Weights of a small transformer language model.
Size: 14 layers, width 320, 5 heads of 64, MLP 1280 squared ReLU, vocabulary 8192, 44.2M parameters.
Training: a variant of Muon for these matrices, 811M tokens.
Each number is 128 + 32 x the weight over its row's rms, rounded and kept within 0 to 255. Layers, rows and columns count from 0. Numbers have three digits each. The size before them is the row's rms in percent of the matrix's.

# layer 4 MLP up, 1280x320, rms 0.103, rows 897-1102, columns 0-31
100:123113128133144165140085188125163163092147130132108080090087167144160110086139098130096107161120
094:174116137124162149117163137118184171040100130139156118129109116114189134147136166124116145112101
097:152216092116110135158138199148100149141148128108113059190155136145138150107126148092095099181172
106:096110128153155174114122159162140177115154164186016123125135162124159132122136130135123152151127
113:116153161151143104179095152141152164128099086139127160134122160131121123132116137134148104120183
104:127191174091174139126130172133136173115120188113134106140135122123129115123159166105122125109118
101:173095118092079124112132067128084203124152096136085143113113157078135056125156101132143118144139
126:166135112111100115136139165152154162156146108180167177115141091117150134121147183155137171073093
113:075113093159120047100099134097128182141102166113062121132107120167100155193142108117107110140139
101:161169141096072081120119065141106043091102130142152126106191123095163091151165174123152134101105
100:182145099105092168118103102102183120121121097206129151140075167113140088113130155124164159121199
100:155206133171117155152043189173136146183094152142150177116116129162164083168137124148111155099106
107:144137126086103132142081122097121145100109112102142173129152132165155132159124108135151143149182
090:153150131107104172088143105134104175188144096132080111133176137122115148098089139133113149131156
106:121078087160119152152141089117079176121121137126104199138163100140096133183143135128068132112139
107:156087159126118162097180108223147115080162106120112184147125156125090136117203137148127108140097
095:128146098128120106071127114093172123120132151113178162189183126094155177114103158130120083128107
099:162095102131128117048161172125096133072117102119116186167158161181115146136129130098130139099091
101:153143115136159118103106126157181181117158197201124126096109137149131056098116135160100081130100
097:068093201132173145083122205132138129126128108103124144127130139145134125138162169092152169160108
094:134133134119129099163090206154137142079078121130117132133130074129223155176156181115098139104156
102:182110146117109174162077145147125143131106126134096175187102139120127112082141084096170176117088
107:133131089085114156060142155156102111095082096112146130150176119139158101154146105191139115128156
101:158145105116129149097136050088133145127165175155132110172141120183164086176175129151204120178094
086:114140145102154102206018110125150140105159098093100074144105166106142215074140121073143102146109
100:151189148090142119092123183096140186078136133129134141130151113122113107159183104160088156058112
097:125080148144132120179111138155139066108124126145119115092120105109155115108101116113114153104147
099:132154122181106137117172112108066182145157106102094117121143109133112144155103122069140122158206
102:139114144147182143125135069120133137183131085121093134112117091089138118093106085096138108141088
106:150107169153118159148065183070115128152124106142190123098164138111150120095125151105089114081177
089:065152117101151174135130127132136072173141120178144149129169138141128141190104133107056084069132
101:114190116138082076138130140128094092146131095096135198129128172152123130131160134148133109121145
096:152087163155106117109101203103172086146052085173114103107148115079109140148113149114127162091119
096:124093130110127096139159143169129145134166085083140154103109156146120188138102154151096138092119
097:123113100141115108074149126168060111079081084195119109150115175077133151122184139092112144128152
098:181126153147121090125134098138228196144158132101146119124128169171112129054094099141089170125139
106:122159134191105178161148144049159131161132193097124164147066153148106070130164137095086140144162
112:065131080140109148167125148146110099075125141109127146096155170128158170161125138112081097141117
102:158109125120088189181102184139122116165093094150108089174114115182156093171126134052132140094088
097:119110137140096146112110108126116169151114107116155134136174123090092141171090182117128093085173
097:131126100100129167140096176202151122115086159108106172157167119114168134120107074172099117127124
100:129125145182116144079144121177131166129129097197105085104067110122142117136123168136132079111092
099:111153092150177153130085062121118149147178129142121125163128175075130130128161154147094104083164
098:136144095138107117108106129153131127094142100139099138103131158117138152137188078133106136132161
103:115118152125145129099173111141103097123106147114096102146116104073100122136140121182100110160170
097:104141167163109158127138143135126105124118110109095141087121173111066114145124132125124125135118
095:150110108104177168146111138068107113096170146088159167114071129128137183132105124096165171175175
099:153122145157130133179067075161205157210147112138109125129119120137113123120166175150157168186141
095:136137087158149132125142121131149093111115123105123116099141077127108166130162139140109151145186
100:123196149118123115125071084139161135116087128126123120112103129072150079095137176127138131174148
115:104163134140099156081097132129134168110164128127166146133110127107123125115131083104125131143134
103:102113106160176102094140124179167092159120126102141173128116129119139139105156122098093154172147
092:138169107075102127101139143121138186100114127145150127127139077120091161135126159117097195121141
100:125191112159172160104147123127178117086088108121116111168160110056117112110117149134123122157141
101:132092123140149121164190174185098162147179117136114120137149129178151099039108157168123149119134
103:103148103154142097131148119134108199110145150116156172061106141129149102137168128126126174145131
102:124079171071142117176127067147138104153188127103132134116165158164089130140130110145071132138140
095:152116138050157115132129115143087140116128090099103130166110164076135130128130136074140156113155
087:133183128150162143128104128152119086114116118142169133124152096124126166114129152120108175065129
104:105136153137156127123116181141108115123092120156134107132134116123113154120096172130095139149134
102:179155109121142153171124103123109126144079192134163164176161139108140094143157133079130115139146
102:108199170158084113165159109149094128072128104096150081194110066204134109099088122107107140067164
102:081066079138114152154198135122105212166106093133091072086162090105149119192078121148153075101142
088:125125146118142107099094095125112122160139144110138115168179211102175180075150087131124125113146
103:115098139117091202073107133103100082102137189124159107097134160113155125126069096123084075141080
090:122093147174178143221148113133139093186106120124077120113094125140160123136093038112094110119126
103:154113144146136090130127116139111095173096115122163137112164094086157159113165134112109100141118
095:123123106190142172173102098151147154124121105077146076149143136082163153098169120149147126122140
106:167148167065132151147112137201203139140051158173164098141127146129114135139118126113117121105174
108:093141104130068142106113102131095139087071178104138116122140205102117108228181175084152082116066
092:174124143141100154120148139187074177128060148098133105091093102130103148159113163133090144146053
099:119094152106099157144114092123110098045150154149030141119128106075169135122161116124105101082183
100:149073150137179149136072168097072089117109109147134149135165130101090130125122119111138147127114
093:082130174127172167087094136159114106112131145187164101087121103129161142135145132065109060135105
091:150131085144162110099175113153149169104079059120204127152103159057087159104138177149185194115118
098:117111116105112139163138139153115122123167161114158080149163091150126132110164150138132131111128
103:099102118113162133147146161069102182139151128157127115092155166120098114076145135128153094116116
097:099101110123209117223172105102113158188142098145149143119137148105130132162168086113101110133105
094:096190165136158084082125144147094122173172168147146123083088129108121150115086182119116210127170
092:161134119135150021110129123161146148172095115125114168129121147069165157096134110121150111118168
103:062140200084105124132078161153160094162118122145198135113150084086152075095050151175060089154102
103:073122173128083162162105070146115097192100120101151119097164138117144069132085150152077125048101
113:195147127132165092188097110121186175146132134090149099095131168136126133108123109143145079156093
087:110155145169071173117153102103099118072171084103097157100132141153144160206124120134133079135091
086:119121091098130148126097155129144082075175130096107099139121148125123170150169178069123161173107
093:098093124151146127151092143150133116117144128121150113141108091118154110110129185120132088138128
105:071097111136135123095113092084135102084125129102124111096161108145138088155126157116129155113088
097:141208127172151109169150145153084121139109074106095143118089102145127087182143102114170181082127
099:109120120104133089113136163187123105180116153135142113117116129142132119096149086113122144111164
094:149105160145108143158088159168119147140134145221133156144006157143142153115106123103141099122139
094:169110148127153102144174116147142118172123130132028175186129142148101134074148137063165138181140
097:140077107110136170190111125072163146097123129144143154133096064184167068115145128136138096121136
117:094111171162101153108148091100151123060148156111116172107128100088134093128121188112144079062106
112:072183091185166096101085117139145187128122143124131074146082087085137103084151168115117133120139
095:148134131131136160123104119147102141077126131175177153128084099105123112097133099146207124059128
107:161184149139092087124083152128139213100153193200135108076154124150091187139090110168152120164079
110:076114079129100106104128167124126114102127119136123120104069164163092132120114077150093147136165
101:058122104112094121185123097126192071123105145180174062115168149157154085151111056093139137117128
101:126140149120097100111033071138151104066064150173151128108133117097184170126165127140109133131119
096:117201132088133113091141094115113150141155147131119131088110139105078144136184133122130119160103
102:198132119133153151157154130101104081172114129088142164151076164169144112142146173151155131097132
094:075175100111144073139123179105170120103168147186163168163148086120093101109147188033155064117194
100:162128126045158098115140111144110174116117161111106188191128121162140102096159155169144133154124
096:092111198118124117106131130144134149145118114166128123097131143121130098136048065115171136081144
103:166161156138113168121114135168047152178097130196134139155122122194164125145087112174163112124115
100:115188089096171166130075088229141150120119147131059080145162181134078121093080121094152153145198
105:117087139165143089176127113105118153155129124073111145203072174120128112071077089119078160096087
101:066156115155149046138173140117169119099056174109142091144108157140093142219121136141143081153137
098:112095131114118092166089102165133171073081150222079174195125141075172110154164169126123153110086
103:116144148095122091170138074120137186143044122133172083121169112152105094135130110157100098158128
092:151126132102116122156110151076177123133110109159085052135086131155090115149129063132177109110135
098:102183172134097165146069189091109158141145099108137120120168143137164140120135119100166105153126
097:140088080146126151070137138145126115095159111174097114130161225118113147124113104068139137107163
101:089105132144142111116045128119134140171123100091153103092107080151126116114108152159080144150111
108:065143162119127115093105172127112110146118132184083187107169105151142139138077073125060125129129
093:096150183098128143155144181092192108136089211141084087112108162120122106186159181089144125099207
110:075193042084152102144122101111112070146118113163141117150156120149120114140129143114145098107115
097:112103086179084172087164155140100131157071105174133098169133164095080170103148132129162107111220
088:130137125137165129130146147095118176101091116135174129156150100159155133146140004049098084141118
113:173119112190145127115126138149136153095000133160078167143205157165139127074113152141079139160097
109:113084141097149189129128106124161135196135141151113153118140140155167140161186162120108102095099
110:127128092109112134122125113153084103160101218121162102176093116134133176110180182127127127099074
098:096141142097112174147110191138089098098116107125176165086155172135126116124093116087093091173157
097:104114211124115186120149149170119135108149139142118129104163073148126134149155156091101161122139
103:098140117118066131159061072124127188092193104186129190134142157140160063130138157117158139111112
111:068112053119090100159088127144117140133159126097133142118113172139060104142108139130088157053133
106:166163119194147111126121155129140163166149206146109083108105165134083111075119155109166082133134
090:129142078115185168157094150110180096151138151124085173137101099188131164095074185107123029096158
095:105142103115099125184147115138126109129117144150111092128108158155133125179072081135149182093145
098:153126155089150132094122110127085098146138119163117116131154154131152139066094110119081049085158
101:081110147134127160096142080139123129154119168134133190143152088074145148131111108196146128077130
106:144152145116164158120138178167177117059171170143125138082152116117083134157151167102125120136107
095:150110125128160122093128163099175048137120100090079127145157107153111126164132159107068151101144
097:127144080140137170128078121106156091133104190127166133145076122185094140109156164133109143142127
095:106130144145117204135152125086151146168125126119098074112065135141129126102148119106153192128162
090:147152183139114149130131176148145053154086165140134130129190112141097123110147100106116101157115
092:123177085102084096152111142171133138146139202109146080094189095112178107050132167113106188183101
108:158142165051087157128146176112109143186114130092098125132178107145123115148122138153121100086158
097:129139143023140137075121156116143093082116164153107113082127128149125118174133139111140179170184
095:122095094134116052134128146136131109123092141132164092091164149172147115172134130147129162135147
111:127130133152118175122171149093117139164163162098131194187164151104114128149077179155103156190113
104:069097095100146113110123102128109091085098140100145085118166124166127184166127114122153065150086
091:095142155135065150148145137224165102136138158105074180121072145119107175131104128105167105193141
103:119104153142100151120158101140156102128144109133175117164142137084136103188131176172153104130147
093:185212192095152131069153149114117122119197110159095099154145167171114146192086089156091127188162
111:121128106128121060089162125104109108100135169149113150171142083176151163119115110117112137077107
114:143105057127164119140091127137172175096191132130098142109130126146140149131188143099113136142101
103:121196108127132109101109117112101153055122141173034163087143137087092139121215148153061102134140
085:065110105170106133098142186105151141101147095109142093160116110159110135101158146127176126150104
098:140098150062110131152165118132115118091146106071202087123157178079165135182066109166116155169170
093:123116104145124133160127073121150132156079165162090125101107128092157118107198157096123145098158
098:137170180132119148149173166117136121105118156171106126129133105162086132096114175133109075076147
103:176122173157126101096079105192132123138114128099120138092117164131104132144150082139079150141128
088:070099143192119090170128215123071123129154141095123188124154135192143149112164149159139134127132
102:079125108131121141134139123150128097131157181090087139091107174149139182122175143122152142073146
097:112070176120138165124146166097121112119119090138132106090097127107095118189089121157102106094121
102:158114139106167063130077082107103100118162173112138131109104054178145119111142103125102184081214
110:111121138061114135112089121100162186128163176106155137113049124109165130141127176075093202110123
094:151130080153163135097122103076150121166133120096119093157138184149181102099097060102104142146084
093:128136195089166134119115134120112148147099089137150072107090114068132164106163111117072108102121
100:116141160166149143179108170144150073132099112121167139216130175071130095190135058130120179111137
103:067153100144114177157136143114101150068114104109122185120159097150196077133175116185111050133119
111:078154079138098117119095173164130137094105107156131165133146120111083142116173130091173115139099
106:113081113187129156078106140123186112121147174131107173078141109110179094065076148075071126123203
100:077199161164123087116035126145170130143123102078156145120096060116162089141125109089154102158156
090:192066133112163127090144149107131151122151133133124122144106176098175175141151125141061150146104
094:099172113145147107146114113121148107037124127118153139127133110104078117202138197113094100143155
102:080106156136100170144165112126121108124109079086017121127130147070116161126160086140153051130180
099:120149120134127067139155095160117065135109101111133179125182164143182108109105139098117078139118
097:129142147111167085218173128117082101144125159102099087149154106044089135137167098136120093137171
102:090089176140122099170069113133088138130157170090136194080161098139124129100152122141158137114182
097:161168125114173151180139151185103093153118144145125114142129170156112154160151125162148131189122
091:143138082160142127134139137139118163103140143097109133096129153136171173139078146128125082100098
095:107141172112137156093125123118134105125116144116146091121132091155133179125128166141130115127174
104:185118104173143112170178140179113105109087172114083126159023155108047153145117113082119112148121
098:138137159129093144068061110110097136156135156149158166158114123085135087116165154108102134138160
100:133121111107127099087158152142139116181137078116097191118156148142119155139138128133197179176136
100:147206141108108176127096103098146138107096073081128138081140107143158103170181099212106132148115
093:143144088065140129166092117091123134124169193092139126122140120120112128118180135176108129057142
089:128111143122125140169109086143120078123117082117085114113089143137128130154154117085086129160084
101:174085105146164157144077163157109114080185104041202114124134093125163154159154116102122068165118
104:122138145126084152106147102083157131118090097173121114089158179072167116152142183093167167121122
088:162155170118069082086099175113116084173154120121094141132212121152100102102089128088147133075165
099:125162074103186049086065131118150150123182151132135131114109097164103124016095116151074145110132
098:117186123157199139102045131110144161076129078109074143102102120123147135099147079102088128127180
099:133124099069136103111131137123182128157125126162096183148125106047112117139169166115139056083136
093:106124119121131133167138119125152127098150138147083132195162113160109188154172136107084147179076
097:121098132097107143110189136174094210107091188083135142153134076126172134101143102134126123115113
103:166157106109110170104145057122069162097156113094117133131144116171118103153073150092129146122143
094:047106129088133124117088123163202144139075122119096146063089129104145128137149111139133110088119
101:125130100135081161097105143174122138116131177117145163140136158086192137127136159109132085134104
100:150089128191108139088125149156129138151070108121177124180160150180097088131175181156118155080083
080:142130146063105161090150109150146107119113097108150130104093125175160205151125158171120155166196
100:183133144052105217125163125101150099101113112163163134127127097042118182134115141145122158078107
096:134169135152180111133146125136132150055177153139115155128085146133150137175148129097170127070074
109:114145098148058122131093149153191116152061132126155100113141120104134147148084107164067144143163
095:146158149089172131118113131141154140129116126118147112182161100144084118107135112088056114088160
104:114138147097107145162077151056082106095132155097151175124112127059182094124139068182119070153114
096:109071113139123139154117139149168179133175118112114118094162133112150129088124077126124169156130
106:105164101125182152157136145094078171104163161119153093101143126141142101139114110140174144165150
098:104168108081123152123107164166136114170133133105105224107055191098167116131103147140137103136151
104:120110154147113169107076107143104148158070153144142189165100120090132147130104175197119154122088
084:095139110172114042069163131115100113056088119113162146201085098118200091173094124170083099182112
103:157170230146151142170124126113105126129084119122077089151143090125096133138175086102149094199168
101:125157145108141128155079160077132157140132125116156161165186130112132204173149057187150136111068
108:045128069135146137145111120195165187181118123160142120115139144125098143146085083099115214081124
# layer 4 MLP down (transposed), 1280x320, rms 0.102, rows 897-1101, columns 0-31
096:127155130110098124183088182155106117149205089190134183150172121153145144038130146229131126048119
087:179067175101114131069109128158138103162188158121085155097164160087109151084176133097131117095119
097:144165118088145154176135190109134127120118127169099086160106109153150148068151067145096090154116
106:177128152111122155158166110155177144100132138129049127167076100142133109110148148165142166118154
084:117171093166140130082169091102121105106186162120052142122092170213123080137065171177142165140122
095:144186111112151120101081123140123133146159115112091139125212147149129105099091165157158098061111
103:152158117135136145140141075123110073108139128164122118140146092093121089109149122179144108107198
062:078151093136039141144104153130137128093157137166166157134131127071111089145148150140124149179154
108:102130068137088100132112141128110162119089153121129075137098159109129158089144208127115101121151
107:098136164114050114131136144135140085112130123100120149145165107163154109138141129139102128138118
107:126119196142087174149077158112137118196150110151120112118102113195162122084104131077184155137133
097:072120100149141143149159082100158107099180124047094136181116126187106147147106146173123151188154
109:109130114122089097099120128106164194139145083097168163158167142161137113145101132118173150099140
095:105104136137092110164102115124146109099159125117102108178175078099102148161096090104135154164070
105:052086162114098195203122137101095152119118136077096167056140195151151144149162170150117158095136
109:161126162169115110101114119102129079164140122157118164089103120169142161108103186141106099129164
090:139135149155125132133102111153146159174122103136143159163102126106156139099165163146129072136152
084:087082142144121116098133085140070091118128086128089135135143122129134119171079105093160157128143
101:114195182132134151135183115113144073136099143128141164160114196093112160128151121169167112055111
104:106161167180150127171108155116152176118140075136154101057130123134096099148088184117146113103183
099:149136140103147069096125088158103063163167163127127100120054190127171122099156135156089125139130
103:119127144172114111092112100157102071150118121075165155137173134133092156111121154185186102101082
102:146087127125102188120051079099111156115102165182154162120116101116075166188135140126171141083131
108:136126185107155100152156079097121126129131170130126104152126091143141140160156143104126134124128
087:104107098089143149068088100089094173161120142110152150126172156132196107137151161145066168141098
102:129096168059148108193093126109113166138125146148174078129177145137040105119142127107093169172176
097:114129124101109093162148151153126081116127179130143124158181113169206128155091136149130158188103
089:129158109167152149128130106167032167115132115055116169122105135106089137127095093094052107143126
106:142123167154105142160147106000136088150102145079152060135182148117123129186138136132167128130124
104:131152115119120086169145121081107119121194089067144132078151138133118080100146152153108131094113
088:154137151141168083113080172141171142145124140131113084128089037138098171113138147153151146135124
109:091085142188043120138113161134100071110103132189181083163122088149145116076101155123108145129135
100:158125106112103083136134151163088197154145133098157127132125126153152109160081088118170164107110
101:164060066080167105108139134130153128160111129112094163171164141112122111080158153099097125134080
101:189151105098183093137138096148178156176162080137152080126113117126144158113123129138102125140152
103:181127085145097152107126125170099119136126148117137173115118196089123123078105106124171088088101
112:117178107204147128163092152096170169124111096095120160071133122144164126085136111110122131115191
117:098102142138086175154127078137125129118120182136164219123120114161169074197102098141069135156118
112:098116192135147171134156135166110099166197104199158087128048132138160096097150138101149173116140
103:116120107165151130199099136103104132103128140131122125135147179132106123104190117094108134134129
108:175117159113146090124069194191121196137096126177119164119170168162114152161083146154147185147102
101:176113113111100134104154119115119134148160105115081113148170110152113121144058176126099059122060
106:104150115169113136197132113114112127191152146126156121148130163112159156109166141149124112121130
098:072130189117103074073137121145092093106128175135145092152094130095134130177141094147155155137160
107:133099162116112128128149111147110115107103091074137067156061151157124097236094117111146120111064
085:190107137155168138110103063150173066112140161118150121144150062136087104163163150158143122107107
093:170077126106063089140073133146138113099105165082174206112097124088150116165130107085139142149106
101:081092130123117168153134151079166205124162117126128112121126124153111121117111148191121165134109
100:150111147156187103149090190113122120128153129114153117083146133174174147150108094098039107145089
109:162192196151111118103142123121116125141163155103162076102138144086162111109200144123118091119121
100:134132119123120156174178132100150122087095074121143156105048170152108099040132138099150094085139
112:151112167145124098114133153101102123117173123153126222128121198158153103179148193158157116078136
098:063135124122135141103139191078165102120081127156139146100137186120145121150138114130088152153157
103:151171102178092130084155075123101091118127187128143170148165193157099108142116126147150122131093
106:150155156150139136129160115077153097123162117113067116115150080147175156107121110149152115095165
102:166161111111162122171167093081132120113137156101120132146158145156104074097089159161090169157124
112:078132128128174105132116129141089088085150098118145125131187177146144188059216121148093130172127
099:148092131146188119128140092155138111137189142155107087103182121113075120069068092099164202116145
095:109162107153180141172120124166109129137099095137089140102160129152133212163110152128150113142100
106:143171044132144129119096115125094133112128128074107156114130163129130143098101141189150205171144
094:124157107082155130150048104125145121108177163083135138112129117124089160043139172132089146101131
104:141179162119090139139142075112125106167117135144105130183146101082125117219160133142092082135127
084:150188138160147172052137144079130098146159123096073146103093126125199103175145113176110103105166
089:132104148156102123128123207152071083120163135129154179143125081176113120125102132126185174144119
097:131168096123179136136140138177083106108074106129081162098130115160110133094154125147140132136190
083:183146156110149184103129106113170170136075142114103121134187133158160103105087117197113113090081
095:189142147151132179128159136118085148110144185101133122123136201085187116086109115178141115103109
097:152101107163136147164157165109192115160142123110129116078133117138130085105106102135105083092075
112:155166218135114123127142128124179105146177131126153054135141133144125131120145148116074115045168
116:089107190122108087151115134123131113113195118109098177149161136188113185147152124147112119109111
099:112143135103152212083131094161098058136079145108163152094161192143086129127144116106158113113137
104:096114098040133164098172143129080130125118128156089134127114153050100108123117100139127096109150
104:106038104142142172167111167101133131073090113130107087156186115126150126181076051103148119130139
100:153085100084123177114170079068146135119136145075157120168050165112118117180101106117118069078114
099:114170129060166092107135125154133083114153141097155134108123108147139134141115162146129150125063
091:086116145109186201120151097128129105129143171124135123137144078160069118095107131182164056115128
110:118143111140121107156142107075116171160109106088099145161133134175103142126118116139098140122203
097:146154121048138105172088159112113140146112108131188151138175130123152116107107073132141179124110
089:141122118192121105128160110143197088127166161091107128115105140147175114108111127156111153145115
097:160183150105158098064158070122088153125129141156143130147157120057116065155188105166205125098174
104:095153132078121122107144137108145157170165054198110153148163075148193085121132186191130114116105
096:135191116147216119118104148087148046116159105134146137086123125117105183136099158139070123107121
108:088111121176178126162128078135182131128142114154190144057144111134054108078108134125162176111112
094:103081136130174181145101095123069115133086101162123168110105146089157107086180097125158143135152
084:138128134145163124125077080115091133115135055164139157110031109120136090144087190053124079130122
105:146172105101146163127166150174093144066118168128121101159143114120116116117167126098143126087106
106:115117132168137130106066119085116150186172101122146144116155122093136060171163178079126063183096
104:087152130149159122119126110171146122120069107122080102099087137165145101099102107111161180150153
097:125125144147136112163102143166117118076115179139165143176147091136126087126127108086168085175080
100:126115186145159109125098157122132101122119098176118081233072159153111062142124110047149116134156
102:124143080121121143093132116095097116132151083074095123124152167145056114157191138048187089106061
094:110058104131117136134143117124146167114134113103121122114187104094113085100147142137110111123144
070:134120111129103115159147136130154132145127139136175163122132079072108115149150239152162163130096
104:117157163163136174095076136136131201099097112081138069085099134122134148127108101120176135133118
107:170166143145128100120120149121127173128130109115174163089127100145142105128190155117114157156129
104:136140144174136156180085106161109157153154186156129106136166133132125141173086085118218136157116
097:087159149088129103131064085117123108066147116155156076103137112143135079087156076165138099139136
102:080112107190147160146114085150118170132153107133147058151133088168154155090147119141140193171198
113:133128137182084111116159158183098119149141104206133162146116116130120155158151146151128059098131
108:167117146087108086102098095135114130108186098098078184106198167095148101096139090128119094098112
105:124126137129122129162207174075166116074127089135193074152160167152097187184094196133217114151152
096:111153111139133111116095177109148125110102132122139115069090115059078165097128118079148149103149
100:164101139112130123139114052089096169141143170087124134193165128148107164159153176153151151059093
102:145116138131097183067061130063098124101166118062140111134100146140217079118095124105102144139161
086:118074124121077142113136077089117114126096108164154156140188166121142141152113135106104159146164
100:127085133110121145161118088109108152140115058101123148103077163150153121151117154123097072136089
105:118118139121098100120139119147198114102112109106128123161149101127101140104097121116100126136054
102:149124130119163121055090156144091080066138135151131149149125136114119171136125118125154079130150
100:090162128165133066083120115155114107115068173153164163159130178193193105137120157179187144123141
101:133157148130124147182081117132067154160090098137133142149052132070056165081184133083165129122145
101:072152211104129169148135121138198129121151114109137119092122155168098095150177102189159108077147
105:073043108199134172137097095097121121178138103160181132085126175156085102107122112104130123157162
100:118100133142131179102181112118172140110095158142198141142094147051141123124165176102142144103122
099:080092172101142101126081065159126050141082131071152168111154140146128107107126153119147150179162
106:080130084126116187182114164155117164112129123117133160135128048131171107088134138113047095142041
087:143100137150137159144130109111137137099185086134167127144139079152162161135146103169132140158139
109:103141119112169150163096185121125162200114149133122107099134173180138112118170165118165129144139
096:105072149173116091084102123126169148153084120159142114096082103148130112115124118104170102158172
085:139088128163108164146182201173086114111208165114162145101138159083122130139116134138165082130118
114:119125156087120149095108085102142148158142126111114130131090136120133104184169148180136154138129
104:096127111151131150116184106117129160162148171118123138184112150119141082188112120111106111096058
112:164181062090134131094105220152069119126156156183109129064112099092109135167097119090100171158128
104:131168159093133141162150117150097155128159047119110100102106107059146107095117127123080127151071
103:112128088128126179073149119179083149104156172153144151145150185126102130154114111136153085124142
104:153071102112091093118125120112110113112114092171121107072140146082120117138123157121089170129121
104:098163056106066148114100102082108100153086169115083127108091142154147131090139148109109136079148
105:116121079141155137165167110125065156127204085149177119073183128122090096074125173152160064169109
091:154169137100211161120108129103105086112081123117091115156144122179138141060124138090104142167103
095:122140155082150113145155066147095108130152158192121112181134094210087182146135131092131126094071
103:125118138213123120205153145171096083173182170109118108097087075141070177107160158107140145145107
103:141151186044138191146137097109127115116133160151131138181120172111095170111146083135147101112098
107:152118140104146167130169123129107135079164056094146107141162125158113142146132154169155103134193
098:118069157149130171139112131093164143134159122164130159137136112119068192137127123078119134133120
100:168109088122172078096149164161147079068157157112197133107112164191129159079177126147120108080093
083:092105092146164207079125163151101138147093089129065123092114150117140158134072098092090172135116
091:150105153123077148130125131114111120137088121156097183089157062104163085076143151142165137098132
091:106079115114155175092092132133087125122148117066084087130121164078088104202154168115121129063197
107:122133154120112118092137131157097179173147095111163147123184150103172159166121141174097087114083
095:137090185089136159095094123115184080148089141201118119179143111135156111173079104168131159111164
091:092132179158125100153191122126134106095151138127156116091115144148169172142081145074147143152082
116:117076099149151149159113120113105107175163176117110115120120137120125169171066208126126169191129
107:131086144155124164109154105138115115129105133128137129094120087162187153102095140169126131152077
089:152068086143172102158113152095093165128104142132182133187162127141127157074107124159154108112104
087:116181140158175128102114129131167085128131075147083177136121183179110141105092142137162132155113
100:043101062127142180130144158229148115145106154142129151152109131078068168090088122164145104073023
088:175115163131137173193123140144169126146142088084132164153114146146185207112150081166105138128121
120:099086111134165160125183186136103131154144175130085148104135132131141121115130082093139157134092
114:095157163114108183135127174151153129130189084154144142154161199088116083107127185130137106161125
062:112118121131084143118135087113084148100168181099097156174126132086132160157121134124103104111138
103:151148099145155146118186115158117156103108139164107148105172168062167109124086081172087164120115
103:132092179169127104087093117142090159123154146133171148127162133140163166121125027123103142086120
102:094132176142121162128130137101164162101134107193145119081156125140102077127132100115107106136133
112:101087160146121107111147136127198090141132122149154117092075107159097086135192170101135137182145
089:139195078113158111101118086105126132058092134116108102154099109147097107134115099091111163115089
110:167112122061129141135156127095122117121097164143132099088152103122116182150136106101088103112169
099:175125155123174170123120123132146093123121101131114116134139140123197100134132141118100086130179
084:132129109122147131082161177138091137160111091122175113127129173170147145142138184152164097142077
091:195207141093125115083084056102154143196160145090137141109149100163116190099145124105085137165127
098:162128135099148209220078134136114119166177145135134138123154122151150116150156182163158139136078
092:152121136144080113071164181166159147127183136128132115107159130108105100142173154174106079141120
104:098136107083170146114150082139147151154115110129180102130135173097131080115149076139138162114112
107:103185089166105108173117177165104131093106097102126078099075079182075171116103152159090118163176
079:128115167113163045014073176148109129136107102142155193159078109156099101129171127120135133095072
104:089115085176112150119164125187153100158150109184137132072147067167098133120136115140127147104184
100:098132141196173137107157128094102104133159117139149163131111086136133135149135160075131147107133
093:080102174111095158099186141134105140160140123178119099078170142120072103143101118149148115128111
095:141137129151166107130129110159153137087123066098129105132181139116150174166125148075161113161153
082:166201195145143136091097122104110149085103128132146140135095146129193147124072149167130142125061
106:139126156145120135138138166111127143148141138177106135114107166093111119080136129103122114125171
101:160179148083145133165134105153105136058152161145118111118195110100149146147118055173190129121141
107:095136126144148163082207128154089122128118154108150130040138101185113093117146145118126137140138
092:193141099128139127118110149102041086142137137117148098082166115116172081104119135120157182111109
084:122085146142107084128135147135132151069134069127133128114153157103121088151121116027119119086059
097:111163178131098093140131097164177099107107089119146162068192164143109117161124157060098142162185
098:089112189178173095183179119117130153164128119168136142117138147132134183126090132166100129082089
097:150096125195090140115145118155137108143176147098138102153144115093160146109101173138137184183063
099:117119188122130104192154164151099125045135138166087145111110147157090178099096172092121126151127
101:152095190145114076174108123067154156113135114092157084128142184134097114134109095144144125219090
093:102100120099153124067074186057138148109148154115108123170151065125170131141108085065143111122095
081:130191151158102120132118112156103127077203093122082099177134119142147131142156147057131113120166
099:117108117111098151139098116078107145144102133129059110078098107147131125188113144118045118112108
110:089141154143086176159107186110162145073098145087127120104126163063182155165145156094056111099151
090:102103101112157134158162146125133151134138135158196112146106140123146088134097152130182131114115
093:119150200117087161101119128080103087076198113137191147094123124137121150155104143161155163158144
102:137111101115098148141055187110137107109103158080121155101153102114125184134133160146134153183163
102:137110113158145058121130148097123152173080144138138164191130102083145187053131116114171097123161
096:175093188151128101108197121166121148071092040130109064124107124133132118086092163091132157102103
084:129135049075130181168148165101179127091107051102089127189173150190114136129152089125134144119119
106:133111205113148201145135115136158118110152125064119144142174119101106126150130036051072149150123
102:125139119108145112108146106126170026132104112093123146036060166087117157170141096130143111130159
100:096153122173066109158121183089123112117158161157184157068119103119124103149162189106158163090102
108:151074154089141110153105130117079140123176181064109131067104076165093095131110149165174160049163
083:119131145170182168134148121137101156146088175113149135115165139122159167094142152106126106071112
105:081154065144106128174085097144131148127117088156121140158105107155132132164116115116128123109140
100:160107150167152109131113113134133109136125127124125139016184138118136114128150115116103094147182
111:192126120156047206107115201150164121148118135113159111041135069077137092152107121147120107160168
102:169117119164086107183156104145132115139123163126138117093160167174178130121084139155108097148067
097:136099162126093132113138116125082128056213054162180133121105103075136124138152128179099137157196
096:142141147098136156151078167132055160080161102131160113169157171129158090121108087152164122133076
089:118130087139120099184138045095107128105130171148157102103105174131149136173180098164147115059129
094:120152110095119079150120099142126133079092099065129180127095118133121162155126189158151183130132
104:096139162118092132138191145138151108138109127115146167147109141162132126217110144129135162143119
076:087108155123086064119073121163110124096087118079138171123042095122044086163114119197123141177201
102:095130131137123136130149170116133077164129167139113189153184101145077073056102111117110068124111
101:146139131076162138133116181137107153058118103177110142109095127145091102093115045158176153155171